Part of a small language model's weights.
Architecture: LayerNorm before each block, rotary positions, untied embeddings.
Each number is 128 + 32 x the weight over its row's rms, rounded and kept within 0 to 255. Layers, rows and columns count from 0. Numbers have three digits each. The size before them is the row's rms in percent of the matrix's.

# layer 5 attention output (transposed), 256x256, rms 0.112, rows 20-42, columns 128-255
099:103076080123169143135156198140122118132080058091067150110171105178131124114139089098124096119106122123146077152131168158165056147163113106181125184101187134144147171160127115193142084121117077144156139167129079181164100130136109139087097134128099153060146162151102106181164104145115125145088154024094176187123127229128116164136135141173173159132125087152145108097107146152069154109165
099:152129101145045135143107141054135118119118098117091168146085175125144101139122131138147055107164069121113183142102119130107127145129130141136172104053113102148189110121164087141105143192140141114149065108183122172157088135169131134117022102183162089136109120071124131082164132117109159196121157157090128136149096184143123099145096155079067122146116122105144163075135126060136098096099
099:122077089101174094130133136093153122088077108152116129168130193110126130041138130126202088136101124142108087141070100107124116128163108082158124153126155150109145118163120078124150115118087120123167165092111094134068139118164128119131119151122124151116103096070139118148118142071066155107068066096171104123151132106113081108143157140092078055248136101115097170120108174127071111142109
097:080108109133089088161160127127073111081172104175135173168127082134105109143119137099068151114152179099113156127141099075109091094172123137195091124111138066080206159087142153109112093150144117146167097125140131144074198099125192198134122089105171115143145150160078179089114115116154126151106126110142088166128110097136152141164157108147101132078167207057142111133115101120087097112130
100:115144119156136088138085120134163120126119101148040109127140115142115096113069155190149142146125140099130159157072072147129121172089116075199162163135097131079141087077085097111118113089119086215145108129143120103151148077173140139108124117130127166114104154094097170126099116078138115104124041115168140113140139128176135088106137144066124155157169102086120120129157185101134132126102
090:120153155160171143059082068142087143123148112134092108160053081172136110174142138115102154088132127107157188148091210115136102149111101155148165091099134087145124125102152141103090122137181174081143107113113102143098162097153127135125132134099111070138080109168159127141068107127074156136177199087161121103138069139111119151130094094130076109108109120138093109129133097167124119098151
097:127127131173174077161104155123120161095140103142131105184070145137121148080099111189143115127102129130123102150082134144127114085150137128114070153106098095142134139171122122154146137034168147143200127146143116110164115124147154089141146125122140120121157142128088072152074139124166182134145087165113180148121124152130123155119152109062129131173145086139095123091160153149107104164176
093:115170160123171130151115071065137156125181122100151155149096144108114168188143143084102248168116096089122137079136106119112160093117140112140069111132195129119097127104127162116106137130169184101127209094072106161055124131111113137092076101118143106128118079059146106118120117109136097124131118125135114131132090088169149173145110113163151122143114154182176107116125110157172112083149
102:118115145072144140128145162113104166137079098166140135175132137109097130112125138082128167092160156132110155104089131113064121098101157139131064155175093133172151128092151146043082107128155126098136142100142137109174167125130090182137120114092171155114123140151171104128136088102135130180131220187123121089110126101196180131196141134194141092129150056127115139108135099115104109151098
097:148161147180145122163114167086100159155100093144166136173162163169111126192168128106125112121110091140177083122158145104117141145176124139156138078112141123064127114131128123137123149092148083152106158099140155127117130097147103146030162123093083203130128123205121128090111133106115110128136090120093160100059115120131109136142056126118115084173103137113162136170177131105112124153128
090:115144092080105176139085103119121200155136125133132112137123188119118199145098148121055122137152079152089106099123114189080094177074134194064119151118100150081115110110199142093155142199145123137145157126124208156175163097174137084183108128134125149117102089111124127136115115123120105115131142156045100088157100102145123140176170120093139108055120162161181048109134094180176131100193
096:139181116156074097036151120184101073164099075134126182136110128093155135174224083144130131106097107061119146129119115139183153137149119162169114140100117115070153073124149092127121125104118134109127144106115127155117132112072132108077112138158187175179113081087098150124124114140134077065084126122126131141153073096135141160133141098110169086103092106165139104121093145099099080138158
092:119111108167104167170118100098153140205156091150131061108137108066166135123142158190106136091127102098126108140125102140144087057107162112191153130191112142146114119128066131113135141111165209146075113169123081153136126112163192123115082125161103124138135110090095104123181176099165092137151178130132126161205124109138175100158119155107111157149179156116163158124079139108126076100102
100:111096098095090173140073142161173166124102137145147049124138128124079140166120135139124146086123168103153115092148144133115066145123137131120097143091099128103129128087110214145181103102121097118143096168145168130129162139163117114138124133157143125176097109097149150139107066099108117193138156145082106109116115125107123135115148121100107149065128118113087166170120098178081136099153
092:154148127121119109153137111161111189147130185100136083114104112142132091080152133093080160026118115088071143139136138140134160123103152132178119080105106115185132098100091156087110145156150074104156104153120133116082095136091136120082143135115127137147116114180065065113075151102179109137186151147145146155095118166082150177139120087142108082126116133114107080144094025122087141107151
088:144129055128134172139147166174150110113101090139068105079134103192182146115151111158111106109168120117119108141080131103092166120149086146110138090141099167122120064220112086137136117126131149124143118190194167169106166153159111125143168146126081085106163116175149120176158079111144061128148088104163176165121075182108100116112084082078103151141135097080185118117106104110144047156129
093:113063126154196085119073117127112120119170148090161157210159132168052094149122081094168155109160157111103117122117099121047125179174117100159136061133165092128131134121128138093129083116167081154144157116173100174101121181112150096147131107104155124142161114149155115108085114080135168142135120255146121123129084117144151109178152102105123144116141089094124131171169103130117095199151
087:125156075191154097119100055108117148120070189178109130055131143149170138107125122112137132106089163118141189140160104108063156112138078099158069163165151129121093112126128132102114177100109179116144085098141131122101137191137076072209126095207105114147121145141152148119111090131109139151175111113145096164124120163142121111216127132126095102146120116207156136127184132113142103135151
096:137085208126148114149088160155130129094150152104118146114077149130110112129115076115139162094104125096149145050090163110198106128137107086176155127115128116138150141103149128129181178137141114117145124166160137146194103141177055153083101126143178113090137142112083089070067170193117140175105161083098180096136149145118093108156059138198177163108155111160110093096114087143138137140142
092:159132140163111103092104145117131120112125067137130138136194110135133142182058088168131136142101111189110109105209138118110110128131088108156100136131089140128143160124132159199119178101116137111146112187123183166117162142125141116137132153168133111097073151181092091148152172202109112188147096157200044085058189134165122160147145100125093137128097096084112129134105151134137127133148
091:139127117124088121154085158154206144079141153165144124123084041134166122093089101145129138180124130148097121106140133115113109112124135120095045156165087092152149094138101090105155098067116130109152142086143105111151167118124170125094098119123187110095141139100089069102135205128076106124152090118145110134166160089136142107053088153159134127105174095181092079139169152105111146158132
093:118128127146213113114127090102149113133174115226095173201093122103115139151135049123132116145108168108137143135099159092131133138118131114162104128117145101042103119120165166103106097108133123148143117177137172155078168106146122136129067164154138130134102095096138167128119153156189135123147157060119133100157125187158117157160154138118129112123137145104127079115112131160157156177200
091:066139126112153145098151044148171118069083141138114138071126173120115103106159124092119095107155140157189075130120177180107121098135094171169156077081088164142139125166111150105114101101139141127133143146138123097118123114092087134127095135113153105147111142162133137114129159133090178145148104143160143067117147144190136152131130114103133151124106115118099164096126072110104109142147
# layer 5 attention value, 256x256, rms 0.115, rows 21-42, columns 128-255
102:131078126114152099113109171131100033132062162116081084059114158118105092110118171159162138185106144138136138189148188162094124150134136129114155115063139110143084125044084154129124115106127180172195134149172104089125167162152116102119097114143162174099105163133159074109124144100066108198187133097113123141168129127146136175107144155160176116138149154142132143116087127111122115120143
099:108147139093105147114124128140146086138117155135145046129102148155126121119166091095070110111052103072131125109120096115100094151105149166121160169099100143118084130163134104117069114095111135152206144109159197163159079138080184145131121143103094077097132177135200167152114070155158130147162143116140142176068118132121179118109059132144120135149139101126120168118104115079097135167109
097:142145143117136130101133175138123129096143087131134142183124069137124072129128142066144092145140153146148107090154177128157163153131102142160096184127131097178149119111148194112151148074130128151099150124084075130169107083098139152138109146100142192131142153136094128150120147113112128128170140068117070071102141255138132107085142142164147104123155110109144093106136125056091137077163
099:153129159168084139123088154185144141091133206143134090112084103112082123148138109119090121107104097096199137122168111162117146149165129100065112130123082190141187099134118182142124156172116137156104107087122111117128121069079095157161147131157106159151068160131129103125114058112118136155162133163130178124120133119116146176157145145168118129136097153135125087171139111140136192135094
090:123115147104191122208101106098137080116182120169139108089148124160154176127102126126132184141076200150161106077118119132118152129149153135134125074102137131172128116124142131035153124145122128130103138182057120171103122162154166108157078124091154200191130065164103083068172140132079106127152105096094157132148162110137036134070083153156100147163138133153136125157108145166122095125182
092:131160079104129199127129138113138117175131167114103129099158120107184093111126106062080096066149184092089095196153101150125124166124113108124154176135124169071114196121072082125115093118131135134091161073112198127131161057077103095140169079080114163136171155160140161084130133164098140099130155089146115122053100181080080107163164116109127140167135140091103148093117149142144165135082
089:069157121144137085140151084105084115139130078110155124127181116123140140122113128108120169109127158136076080144107137137123113116156124132120087143117153061113154092131175102094126126131146145094094124081166132158204155128176162131046137118097092124135128143110100199134144155069164119127177186120116083134113126127141115132103100154164147126072105181102111113152113095157127092096166
101:116168104144150101073216135106153155129157129174108124134179128158132166053057154112109126108089121150175112184113088153084140126167127162084081097098117141141103109127116193112109079141159114144104114133157069122170109110145117095110172111159144138148131144144123160144101136156121087134146130081157122201082085084143089079124108111170080131188166120091078151128128092070069098118093
095:104064114093124141149178121139160102139120069117137126116090123129126186108163109114112107135147131144167157152098161161128087153067163180124171182028159138127214140101162153185086137169109150101115092112205191110119170091109166092110159090164108103164094162086173123118136102158058133133087151162063110126192157104127167097148156183115137124118102136106136119151165162159118108153163
086:126125100083147114110165094149089099134160151131135148137174112149139122153146128122126146161145156118074100100127085082176122108116139157137106163148065128100154126064136143164147058115109118120139159106154100224109123092181167101157158163149170165145109156113125121123123060121152116170062069156127128172124089157091190128080099109091096120137153105145132178148137168110203175159107
092:080073118162163143141129088088106122113061141091143081068149110136115114107082100133156040168119158111195102124204156120159159114066083148067165122128156157137102121112170157113094165083144134129163179109118154086084148102148140159143076163116138129084067156174167094100117159120151145158148169172125154092100157133106120137085133094166143123134152136121148146191126130093123157138105
099:159152121176193163122171144057187119151106135123110133168113134143114145156159173103162142064172115161111114190130123211100117161132096145074151127107103140130127167081100174186169124127096167127112131137096146096132123154094133112098158093139045122177106142111145129115156141133131116118091142155051109118140119126113118129124122124198112102092099187125161126107098159147106083118116
106:109058121164125169163147163156150138113083187050110127111159137134136116111114183132084043183132111122096180140112161097152157183121142105180134149118110102052134121135117089148195056065105077130101197204135117097092138096181050142110108147148140100128098154134134150135113126079136109118166153130098190118104148111161140143137188133121113190088129119095132096167106151126128143136157
097:161062068099097160095084125094102145116095124090129126134118102116061171116109145130123080113145084129117165050141158132137154120210107153167140123109111156096065132203152137100137176083151120119137128173174127134172119083174147127153103076145118151087103111176176161087071124104154111179116114126126080100122163132145139107121217155129087124138134157096109112113136122131127120119107
087:089145072143092137039138174093130093157148167117181162127133082173174120178119168086114109213123133121130101129149108155089077137121095137111101075062115146104128095207120123127132136132154166142133096106149133149138144108123131188155157134127182128176115097191151127114136131132161180054183096164163121144147104100125193102153096119136115124124142140145147110093196109131190088090109
102:031105156117147145122104113109123107089190152132117154146125167105155081109177163187139060167196201167122145116076126106182168154118165141133157116121187128104128152115108115123140112092158131086095139133124100116146111092147179157198102127089158145125102155143121160094135056107172101145133099135141129170124162152156094108112129103127171204116128131131169160133087068174113112118132
095:135178136125092139034064138083112160136109134151108170107143171130136093123143107121121156095078119130136181125125131135103157107157146120118106142092150145162128099105122126153103125128183146168157134173091096152098095161162174163122091166142090181172130085144130113126099146047131088210091170110158086111082135123105102202122157095073114113159092107158172139090135083148092080153106
099:134115159154123092136116130122109141122150121128105186048123107098100150136066152097132129074174107193130054163061091114187095085165111111123154103085190150078114109116078109121158127149108136124129173176122171072098122194127112140092111142103101166113118170141097165081099165069101127158084149118133194143137095124084154115157128188174124065055180140131117117177182169152189121187175
095:088167122111102094109125172144128157172150125140090141077131121134144146195094119148155127128105144175134180137102106168120160131163122113089135123143142080116137143123096162166072085124163108176179137147144083189075121138144074179153152141129208126180120149173102122116155071107096166168122106131182134143136149152166135218139070123130129125098105129065113111067156134109120132164169
104:136138104125146147164046166097117110125106137120136170094130075146125094087134087125086149087105078110191158093123111088090097113158120124105105124104091080177103123087139129098048121102099108195119173103106132133088103198053131135049155111162084094098092142080129117081111167127116089183177087137101058117152153118120125129096086069099097163098175136116115155156186176128133098180129
096:148135220127113143086123059158148159070130122140128157140127146124115084123089155147169135141103146115193140185138185120104124117112186151125156122113099164157119147147130176113153142130169177132064139175155183137111150088147123152148064138116160116148117113186126170115170132066205130130163089122109092068157113101116072138177149121124137131097147050084171092143139111084100133178120
099:135121173119188084132133101139142095109092156136114156120155169128080116057130107173149095129124105130147142168142083163133150171143158164104113073144175080151163106121148103118095150098186159169103051046115130169149107158140094142164106146133115114119092124136120157124174140117159139122079135137098117147133129185130194203146101164105111178114101109139130135059159163154072162119113
# layer 5 attention query, 256x256, rms 0.122, rows 32-63, columns 128-255
104:177161193126066100115116111176166098163118107145131148152152107148122181090091126152150120110119152098140105135146099172102154179156158159077135091134167149155169137165130084160073142222106131097117109161133126167171137124069154122163120141170112140138074155141164113142106136088094142150167165171126078202107115148209155040082110143098112153110147133162146161122143188146142091086144
096:075158124104125099151138140122088120100169161183124120120083112122111149158157093110103153115162168073119100083163050084146140150112143143134066136113109091125115151104137155083156082116139146115111150064097161108097135152117109158190089144157168157141099119157083115130125162111177111153068137149172086164145128110147095101166117095155087143093099087151113089064126174139141119169113
104:082156189131110119173165134062115131121143161166143096097071178123051140123094151092127158147095115136177105127104090092114168119145095165127081095112159091142167121106178135076163099118173163133132180071105091101052131109088133172131095124107167193139163134122091097110127135115142130158113160114139123145151116033121162095118098121187146162181125084130152077118120142207093067172089
089:120127155123083109088153109105099070162131137118098174090123131088088148156095131119105166135207103145099133086163089143098166056103173147141155145113143147135064169100142110108113140136134157101103153112172161182177103120109098083167142117124137111161210098098123130175131140148136094143125120092163113067104116114125071101113079145114148105086084133127153085183099149198118148130114
099:105104135123072144100074149131102064122131106129121155140115165156082122117158116122069112070153177136101147100138092130118153101147142127135108079090161124105179132155141134113170087100167144104097080159120122143091103114117121109219110106191205071113147090100127108144077163123080040128195144113112063149124096163094128132074153120155173159082174136128127128111178202098158136106176
116:094120172112172103167147122102086134106099084140129149105126131137138139087093106071114151177147073087181084141132111134147117065127071143107093138083137086052167150134148168147154121124114149158180163074083113146115144136145101134120056114150167160133109087151091073121102118134116163134090144092081127133119163080090205146193089137138152087156116073175124106091087145181113185124119
108:040113057129151116137110100118139132114148130137132140169103120115202154097139070127139125085151162194111148107139142126153106140107172107167173222117134155113119162133170096203158107096130111094143162167083136122096138131205151115146144176125139131175157101083122149080150118141188083128146127104123147180133182129139046173164116144128078106139110105167123125106120125189168138129101
094:088178035094145134096172113126105163154150138134089142106165126140119096180126071088119155126124142172111147087189087124153136150073101182161129177126121130110144049167117159172099095162091112156124161141183197094073138122140116085142095152102130141167141091119139111145136131098103124122104113137176129123164154099154123109117166118176162161128126090181124088147112120092090127168158
093:161137063112139147141125130132096137110112133162083116118092113083155134071094175098095139113114084123128154116120057132157122151099122110142140077152106134122129079095095122108117173134091136162154107150096118144058152058123163113169129085128166052086152122108118142044118121154164111141110116078132090137149154092136164165194155164153129066126140165158143207096122058090151107140066
082:079109118147111084099080105083093075129105042141133167185095124135145155116104123103113112132180169129120059066124150126171190139098109096108135128126148171203132131126146092127137175062142124157102143134031131159131137160150097118136185103120106168155139131168125117122073133144064157125107121082133163101134128116125133143191170127117118110078138100141156104061109121122131133152142
101:137087068170161103102137105106068137168165138124097109141185099118112100177099109137117175187056151170112128098139126182124126139148143171158091138147083139137156175154139119128108075165156061157190163122220099093060108136199121113126148152138108152139148145139125153155140111187163102082101178095124086182094089109114102107137121132138127100147119072101074150183151137122157182144112
090:133134139152136084188118176150136110165080139089152119115157126185088125096107140156126116104133161149125143114144131144114145198162086107150125096100100137176063117124109073152146083074140083119081086171151134138129120118155151177130102061161145085126135131155081123158115149183125109151154142135177087145163149103116080067090125099132106181062127169113139063136133156072125128111115
092:102093128132141112138047125064103106153119110179121137104078138191156117122088079139127144120093096142118127149092096125154104092108179098086174127112209118126170147068095112095106130171138119126157116093124134078117087129152127158088204153064129107065157082117163079096144139122070103144122144128053139090154120066130119092135148110099102162176124136162173103138191119080127109098086
088:151125093124095142138086085123129118184126151148101123134064154115157101114115167098099175105114139164118198130124125136123130132165118158127122070092192111187122133099097097146066116142175091133151117047137122152061134132096189124134147137103117138141104115104113073135169120079124142150148105116105163146132099115173130079066056152177179118195140121134132150108144091152125064143138
105:114116070183141085162109105140165122196156113115138174103089160131093177123151110130082198118118148106152120075127127139161125144109151121159114167179150156056115172092150159130111102066140140161143121133113185095155116110161145177128059166122125124121196183119091103138055145177164111124184124127080134137122098065123126187125154132096144060114101093074108147190105131187176133204142
102:143133106166114171175089124103092116158080145076102105157102082185168124131084146131108110122132159079156101154119128127185114110141116146107079087143137135203120106129100094199145164076152120197169128118140166122174105126111186135130131170069142116099120126124121182163068163135143090154135154098140129145152101176098076103117121129090083155109131125139112147097077186171068088133073
092:116132113149115099086121140062101096091127173150145081139125163138192148112094151134101090182134076125095174149124126199137120149090144083132156111161149058116123163173148066137122130161179138159119152124129114100115089146125127141144107136158106104128131084125159167133159097095183166117199090085199156137117150102151112199028149193118166121139111121145109195156120081070122157102136
090:103163131127167152101176144083118094111124108108108133136108146093137157062087091145110173158070117117119107100143205121072129108187097110143158139096146139139146095158131087080123135095110159118205196079125134198120148141122166184102140064129140114120073120092071107124151132146090116115174149188142126117075121163128133111155148100104118097180102123130106088141090104037102050088099
103:141133164077124092141135149158149151115083083156111107104178123106089152109143112135086106180148088095158200146157068125145095140070117128120112137128125150158087136187117152108138106134099100170205094154145110101145114168108099099153089100126149134085115126068141103130138113137102183140190107096123072118170105160131178146107110178093142115127095140143133113094129145138133147106070
096:160165186124066150119155142153150076074172165127092140096121117158156161160073202177165172146079135090153141124118179145118134078116171022128095170096169168124114091091123163109105176107180133125111146175155141063154136179155116170131151104157194124103096149135095101137093209159105138128124106130139100109128160123115122112083148173101109130150075184123147170132138068128165110153145
098:169140173121137164182122175094116176166108112126108096088105122080167084153143072131125163071117152116139081138115144143177111101127109156157122155146068180104118142135158092138193096126182126097187161092121146189122096156139140126079114154111110150112151124146128178125110173209161118120125116169173115130078111101112117095157110099115107099122081179143115087164202175123161061108156
093:126122150131099146105101137099088110182171150086184184188094123144108103191169073117139143133153147101140169131135104108127161149095121115145124118126133151154156127110089112070197113093145070161146109123175094081114141072122194100097184114100161115087161106163112108121106135118117169182132103132092034143095134156117161148121122140118118079141174128139151154118074104117106172131128
102:140135159096127139175102157159119083093096089188102188136161114134147105112117128138118111136147103117108114157138117121161129115137056152136129155103129157162109165102134135099076128143108142119100134072140137154162116098141128236154168110130165115160144144213086171120140103141142060151128105121095127100126130122155110121091175185174087174059194138086130125062136142105094094187105
085:116085188075171138145126169132111103132148108141108102130115147136131154111123135146157089102142140178112160142108104108073199128196133151103228175078128131125138119130119119113177120114112155109096149160156098162129141155096157078159144125099115096091112122059135112118085116121115081180128142093153159097166143066099168153078081117225082197175107130144196170084093117099121109079151
093:093172128107134137094121145137156108099135069132113119134116103096102190127127138132182136119140112098197108144135109120145089149072199096069121098122141094105160113170121155128165164119101112137161093204117131193183125207119121149077131184132147108106144133105160152172169121106089099179133142197096041102109141165172104079125175125124127174080106131106130139149134160074199110131164
092:113145101135148116138184121120144090164114103115086178108136102086148124122089126184138104099089108128093144118133143122106149099106103113145156151175153142220092157082099150165169094141130104162023105120135057099117120121087129104151118111130091076175144113162132144133107095151098115139200109041255072133114125117155151116145185119147114141139165131121152092131106172134084133117117
093:131115189171187124100128118158162116155113098143095128173095156086136125120103178141158116142114176135133106110210116136124192125141144089129077167085084148137118104186154090112166122117103123116125101146148113127172171136136164081204160113126123081149179136151153153161155142132132181139144112139135072110108158142089110146123191115112077097227120103090086193161125153134096114088171
090:173107150105118127100169135168168146094127095066133118132129147130144100212156116132118131091128123149138132126167099170149115111119112086141099177092130138136156142117091095132100096083093140133052090179231158127203077141079112137106210163119092135147088128155117121118169133170086102173141093107101092167104132133161125161125128146087176130082141097158122077117081133139177092098100
098:099126175153117098147115088172163154139152170205105148147120174108123112078056092091132155082048143188074198114101149139134110114119164127163129174154131169138108142091106190119155106161155148132167155172114126115157157145090089121079093151136129113084148167126093119140171123121071171178076111150156151115154084120118133125118120143136089129135137058161093177171114181140071110184094
084:133111094076115123157070112113130080117072180248089138137156136138161080106152133112164091102095157148112141152095099141123093144118082102126079155135086091121102180137062127158164128075157113133135132174087092162144136114107149086109117101123137134148107115163154168101158126097113163141045142164190168082079163071122149083085162071079185121154109167098085081097084112111102140114088
091:180102095172136169182178141159105188177118135154122123174094163151118093152141120115146107136127127134033149131077029179095137164123171129106112172112145146195099170104129170148125156116135184060111147175178100083102108035120108118145139104141155134111168128165086112159087125081125119148146118113153128157103124130152106094173079133089145168112106132082163120130150079100108075148094
100:150125108158149112126089098124099106124163110097152089128145174143122125113081105127126098151135099151093125151110123138163098134151160133125102079169118115159112064101144154132104147128088116112096155114074099171160092117126169124114081143123116128090044087162104107156132101114113105114105146111152134081101140135112125095098112082105132107103132077153194093136126107138154181139154
# layer 5 attention key, 256x256, rms 0.134, rows 32-63, columns 128-255
098:126114143129146207123106139090160173123135120152118104147118070135103134131048130144152115125140143128150125107048184087179151123117151103123116112090140114129151169143151200191092116116129086117105125098100095131119136150161150148142143121138051160111200126117140074087194108165192085112144068125147112099144088106122142175123131135130151122099103086140140116164091128126112104162158
081:131050145141113073140183149097126116105111123128103150141082158151108096060143111133108165107108102177158134108065098094148128151161108095152096133148179151092095138152110137084146178083131157083155107141163127105163104168175142123109148076113076121106135188140117107189091119115158115133134126161091109192118086153171161146132109106113181099159197124108143127091161139155123156200100
096:094182128077148141105120180113141131151134059191134122185116131097122134163183090130045068146109133188101143145161147121091087061048115124134153129134138150145154101134057134122103142104179141081143117109090102137157150084143096147150116098090092080135104174099137171125174101116145151097129108190124189147139136140139116095130121156116156134097111140150125115103123081088095057138136
097:208122181140076179116144095143114135153124155106108136074138194139091130135182143145137134116159159084117115182149180097146134164131162144142126103101138092121113118179099123133138156163097083184119133076116192120138100090102123158204094156127149134118178119096119081114074157137144144115129165104105153159168075086119209078144114136122110141086187146140108118090085186105149169117077
097:116150187150114146145079165144137150107135087140146107048164144150201153096092131080137086105058202108115103121112179172058120131116148115125130178156095182153191093116141127138122113138108126160119185105135191178144103108165221128122147150171110149090109113124173118187207179124071121132115115142115109146117093113141099152166188141112101113159095107138119135103106098147210128097135
085:165113125167097179123149108137099090111121172101076130080105129108141148138105164107151169104112168144158049169170133149170133104139106097107109130134139113131103133123155117145115121184137115213134170138152139077164137191160132158125173184150169121109157075080130093190079171099110114079103136116130177150092118116166143115186084146183093140102115127134121130146133115109156150127132
086:115117125167026181124108108200079154191148077133113076104202125119142110161127182145106150100121145125136071140201128134154093187099214134159133166138099146200103118116119115176090170207109103158104135151167134116128113141110135095174161144128096152137102114219188161116164096153225143111091119183094119099106156182158160155110112099131115153146168112134123174144105092107127137145115
088:180076088114106104081123111068126149092083134124152148126106126137115163104064141117198096147130148148049145152136058105070125133153096069079113143071113138097123137159123127104128141109141101158158136070109035164075160081080119090073139135109141128135142133094140057117177114174130115167081181115076113149139157100072120097107103092100150125163066145103093154105150154100085122091172
093:117174119158135118154123107132102107166159083150162152083127143114092125101096124129106070203106105137115188135070114119135130130103143050117150110158105135063102161081162099084103133136104142093139116138111100152126118108109134160079168169099145114071103102139111102121068168046213117162075150051085126121156127110133060128112111130132117153159175115160126081125117151107124094180134
087:101116088106185125144108105092168168096111116075139090152150109126062159134158119120143127113154133151178142172108099170103142157171180115140109139117161091084134130099150091117198150162147242070153137145154142161098149098151161171069131119144136119112169104143129130077108127092091189161120096172163131176115120108169055168171116159112135093144101141104126079130069125129142093098065
092:143128127159155161148121093119170113148127134154152171128196100175125180136058078126082140145156158096150078117102125163162105080092178152147123151158122129146119133129149125106118089141139125144075147165121093108185219158127124138141159105151115137157074099108086071086099127076082136185147106104153118104169117105138187150141125110144106157130129131144163061123106106105149015119122
090:193203152174078112134121103106101101153163131145154141069133153103155098124158149144105136186115125123074172150130181128110129088110075132134169137147104141117143072179144130135060104210147083144138177133159239143183122157156204183140172146099156133121120152126080136216078118166136144121098160118133099130134088120106115121122151129117110169101103170142157132133172129164165132137110
086:111111153193086158143110176110124131131098159119131102189122078123150119216125162117183126106126166128140172131101115180175129161159183086116063118142120097144085101120075109106135086115125114106094148099096074137146128148055095088070143136100198182144101098092093099128093097147123157138098158095094103114131087111157130116086159112115177116153155128172132179111111052137146117138152
088:194097146168125142140134108131098154174174129122128127052134137161141160126121156182073163092196144114212136070154137149127116193142117129096156101142108189175153146155104103078108151150093127133172138104155135106159161110158110158177080155214137161201158111123125128161154112116122105064098151158113165151106083128188104122141119119178197137204152086081134081139141118163160148136117
083:092120146144129075188117158087115158138113106135138082156130133114127134145091091141148134124158135149173087114125119091123115053172191096100140119165127141160088113127127154109141128101075185126096153111136171104135138205128131138101146149146180143055145095110141122112097141088124105086162078136105162115141133090119091093206140125178071179119138097099133180149184108213110125047145
091:114141124120124081136103139128160110056155138124160109137138129140108113154112134115111170088165147177128049131132079107104065074151136066104175138117074136139123141132158164153139146140183107136134104146136098134149118153222168068181135029085159077179109134158145171154132117127097128077162146107134124142190062156071075155061150172145163112146154122105087101126111124171129197122181
093:133122133118104089134107155085140142151142112147120099108135108125103072162143065163111102098155131110102127121135071122158106154202156151137138133075109097074145170104158075117160158151081128103108146130075107153192152144084152142141127134093089113121096071160167168106169087135136181060056117099101146186106082133128185218134154172205174068102148111157073156178121189172158105136072
099:169144081187134099135105159091100115128151193117166188203092140148076119160173159059142135148071087172137113144136157149123144108127125074127140059114174130166141116120104142122134095117070151081111138120113118128101131144123150103101108126163119118138080105148212163135126110187119087158132145152153068131140156172097087100100149142157069113153086068144120138098151092116122060130122
094:128151117085129113105146139113186093121124114126153167080135131133149196138108069098166101167185147117162111180133128149176131173149077164139179117156147152147162132148096079110133169156065145088098142129123146138162213060164158119159077101140137102167150123220085085133136065161168147160089114138166116158122174102126173135121099141103148148178136136181172136087133109121132117100143
091:119137123188095081090176085124169091132128113166151146130169138093151219053066116114072160129116127117082111149126098111039052119132143131103083156126154129120161128075102132091107109143101122080149135159132108096140085189116138105142106207090142122108125143138137135142147092118178147095118155163136154120128172155203120159150101082163134135130124096140157086099032145150102097140164
089:104079166165052159170163068112094139105102138071119131091140150105182202112078101113218083132124144123107154141084134117119102142116127180091110121156099111130177118143172073142092110116144109138201111142083179073101150180126101160154064139147122189126086091133113126101104156123160130110095151171124185142065133138148136193126104111111133162133158121121099134124136178079151210165151
098:159131185115090151102167130117170152131170066179119145162134137093163156157155069118167145125144124105157170120143140155162076102114099084134145089114105142125154086124118083120132123152111147121131164133103154135125089109130108134237150121137145172091147123086137231073143121175127144114186081141171114111147161127131150131174169149140089119119078107150148100103173129125127104093081
092:099167124140151172106136094109181113123107126079123129135184127154096164161110150183094155171127043117133103178129092101095124197124155185113189085169097156137168153148075161098156163116102133124145169083115113105106183132091139143142112099094097155128063062154163127128119125080092119169120113154230118113125164126125120124117142078046101095202084147027146154151115182140153100115107
079:085109149125095103155110130072124140117070161161095088165134125144131121126123084106195118106134079091130109103164132102107195096144146133075078136103156114096096155124094121138074118098170162075093107092105111212143154163142125082156160125162091117147101142134126101179090147126184109132128103145103122146159142153173100115181135132157102107172189153102182121132169185096144130188095
101:202104138140130128142153142134079125155124138118117115141204100183133117129169090146111076108178172154122102117122145133114138157149183120161092127213086131139193132118135086134169113092053095171147168113153151126140152158157161134160101101141135144122170136123147146135093138178152142124112123067178105107194093082158211119127114092089124065137140133131115094136134168124102173121154
089:119087086164099154158116073114128174154130092149136147096176051140152153121118122086138080120180157120154084159103069120119143126143118103123081163153075086160114145120108109089172126138125128203099058139147077099107170105126131143167080104147183134111164058072097199145124161138136108134140158108103124153083141100122116191153107093169168170161213118227131149185137173144090156090185
089:077142152078136111111092145127131182103158091161134094128121148085134206133101113182117095130071109134112118171095130145107128122113157159119133143089156135178098113128085172148087089135131156174117169096186133135166143147146087090153199135150106097096135136170149165174189168131109084083114169116093063108161056107177152125165124082106188109100025126108163153105101130169183121117103
087:145104090111130177093186195181055104142107059179062171143159138162098187163107141201106129081153166099222154099128141102143126129110127126134124137100119071129114097169121098133187113112086080092208160172143120151148212096108164165114136093184092203127127127103174124116131100115096146090151106117133109184164129121091104138065166157126122192061125128125090098134081099165104126130173
090:085173160129157181195160094120073112133171098130144114099092157152076140095092166108169117107115178121144066099127115106085108158111134105140137148156107109124119069101106148117095112109137120144177069140099105101121089033128116139153138152150151165105172108158133054160140174114101169152060106126109110209114143145145134088214092144131099155131117146131117090085172163150143127184125
092:117141115052146090134098100157131189105092118090204138194167108153106142145110051120110134126183140111189119105129133124131071173111130161093091221077143122126194049103116111157105099127127112105139146174124108137182100129091110104182187103118118222075142123156133122125144146127102129120131088077051100138131135178103165118131132159163196117148145185130078113113130125167148138138120
094:180139192124092081070099091141186116120103093100129148164168083154114138147189139109158114120187126159169132156100074136116153155138137127057133116110091153119125134137078150095130097082125141145115168125110114100142163182162144169097148137117188136077211127162126124166124132124131124126086104162153180126159138104143116160154160181125105026094071068103122060114155150123158174163190
101:094158086105078127138161145099128161106154105135116126182147079099146140136173134100139108121111112142131094153124172184072140144096161140136137157125118151137149111109103174153095124138138178126063120105128157146159147068119134079110111120094157133117134126109121183146181084103207124142151117132100190118161175180129113105128119165185185121048058088045127117141071171132134173102161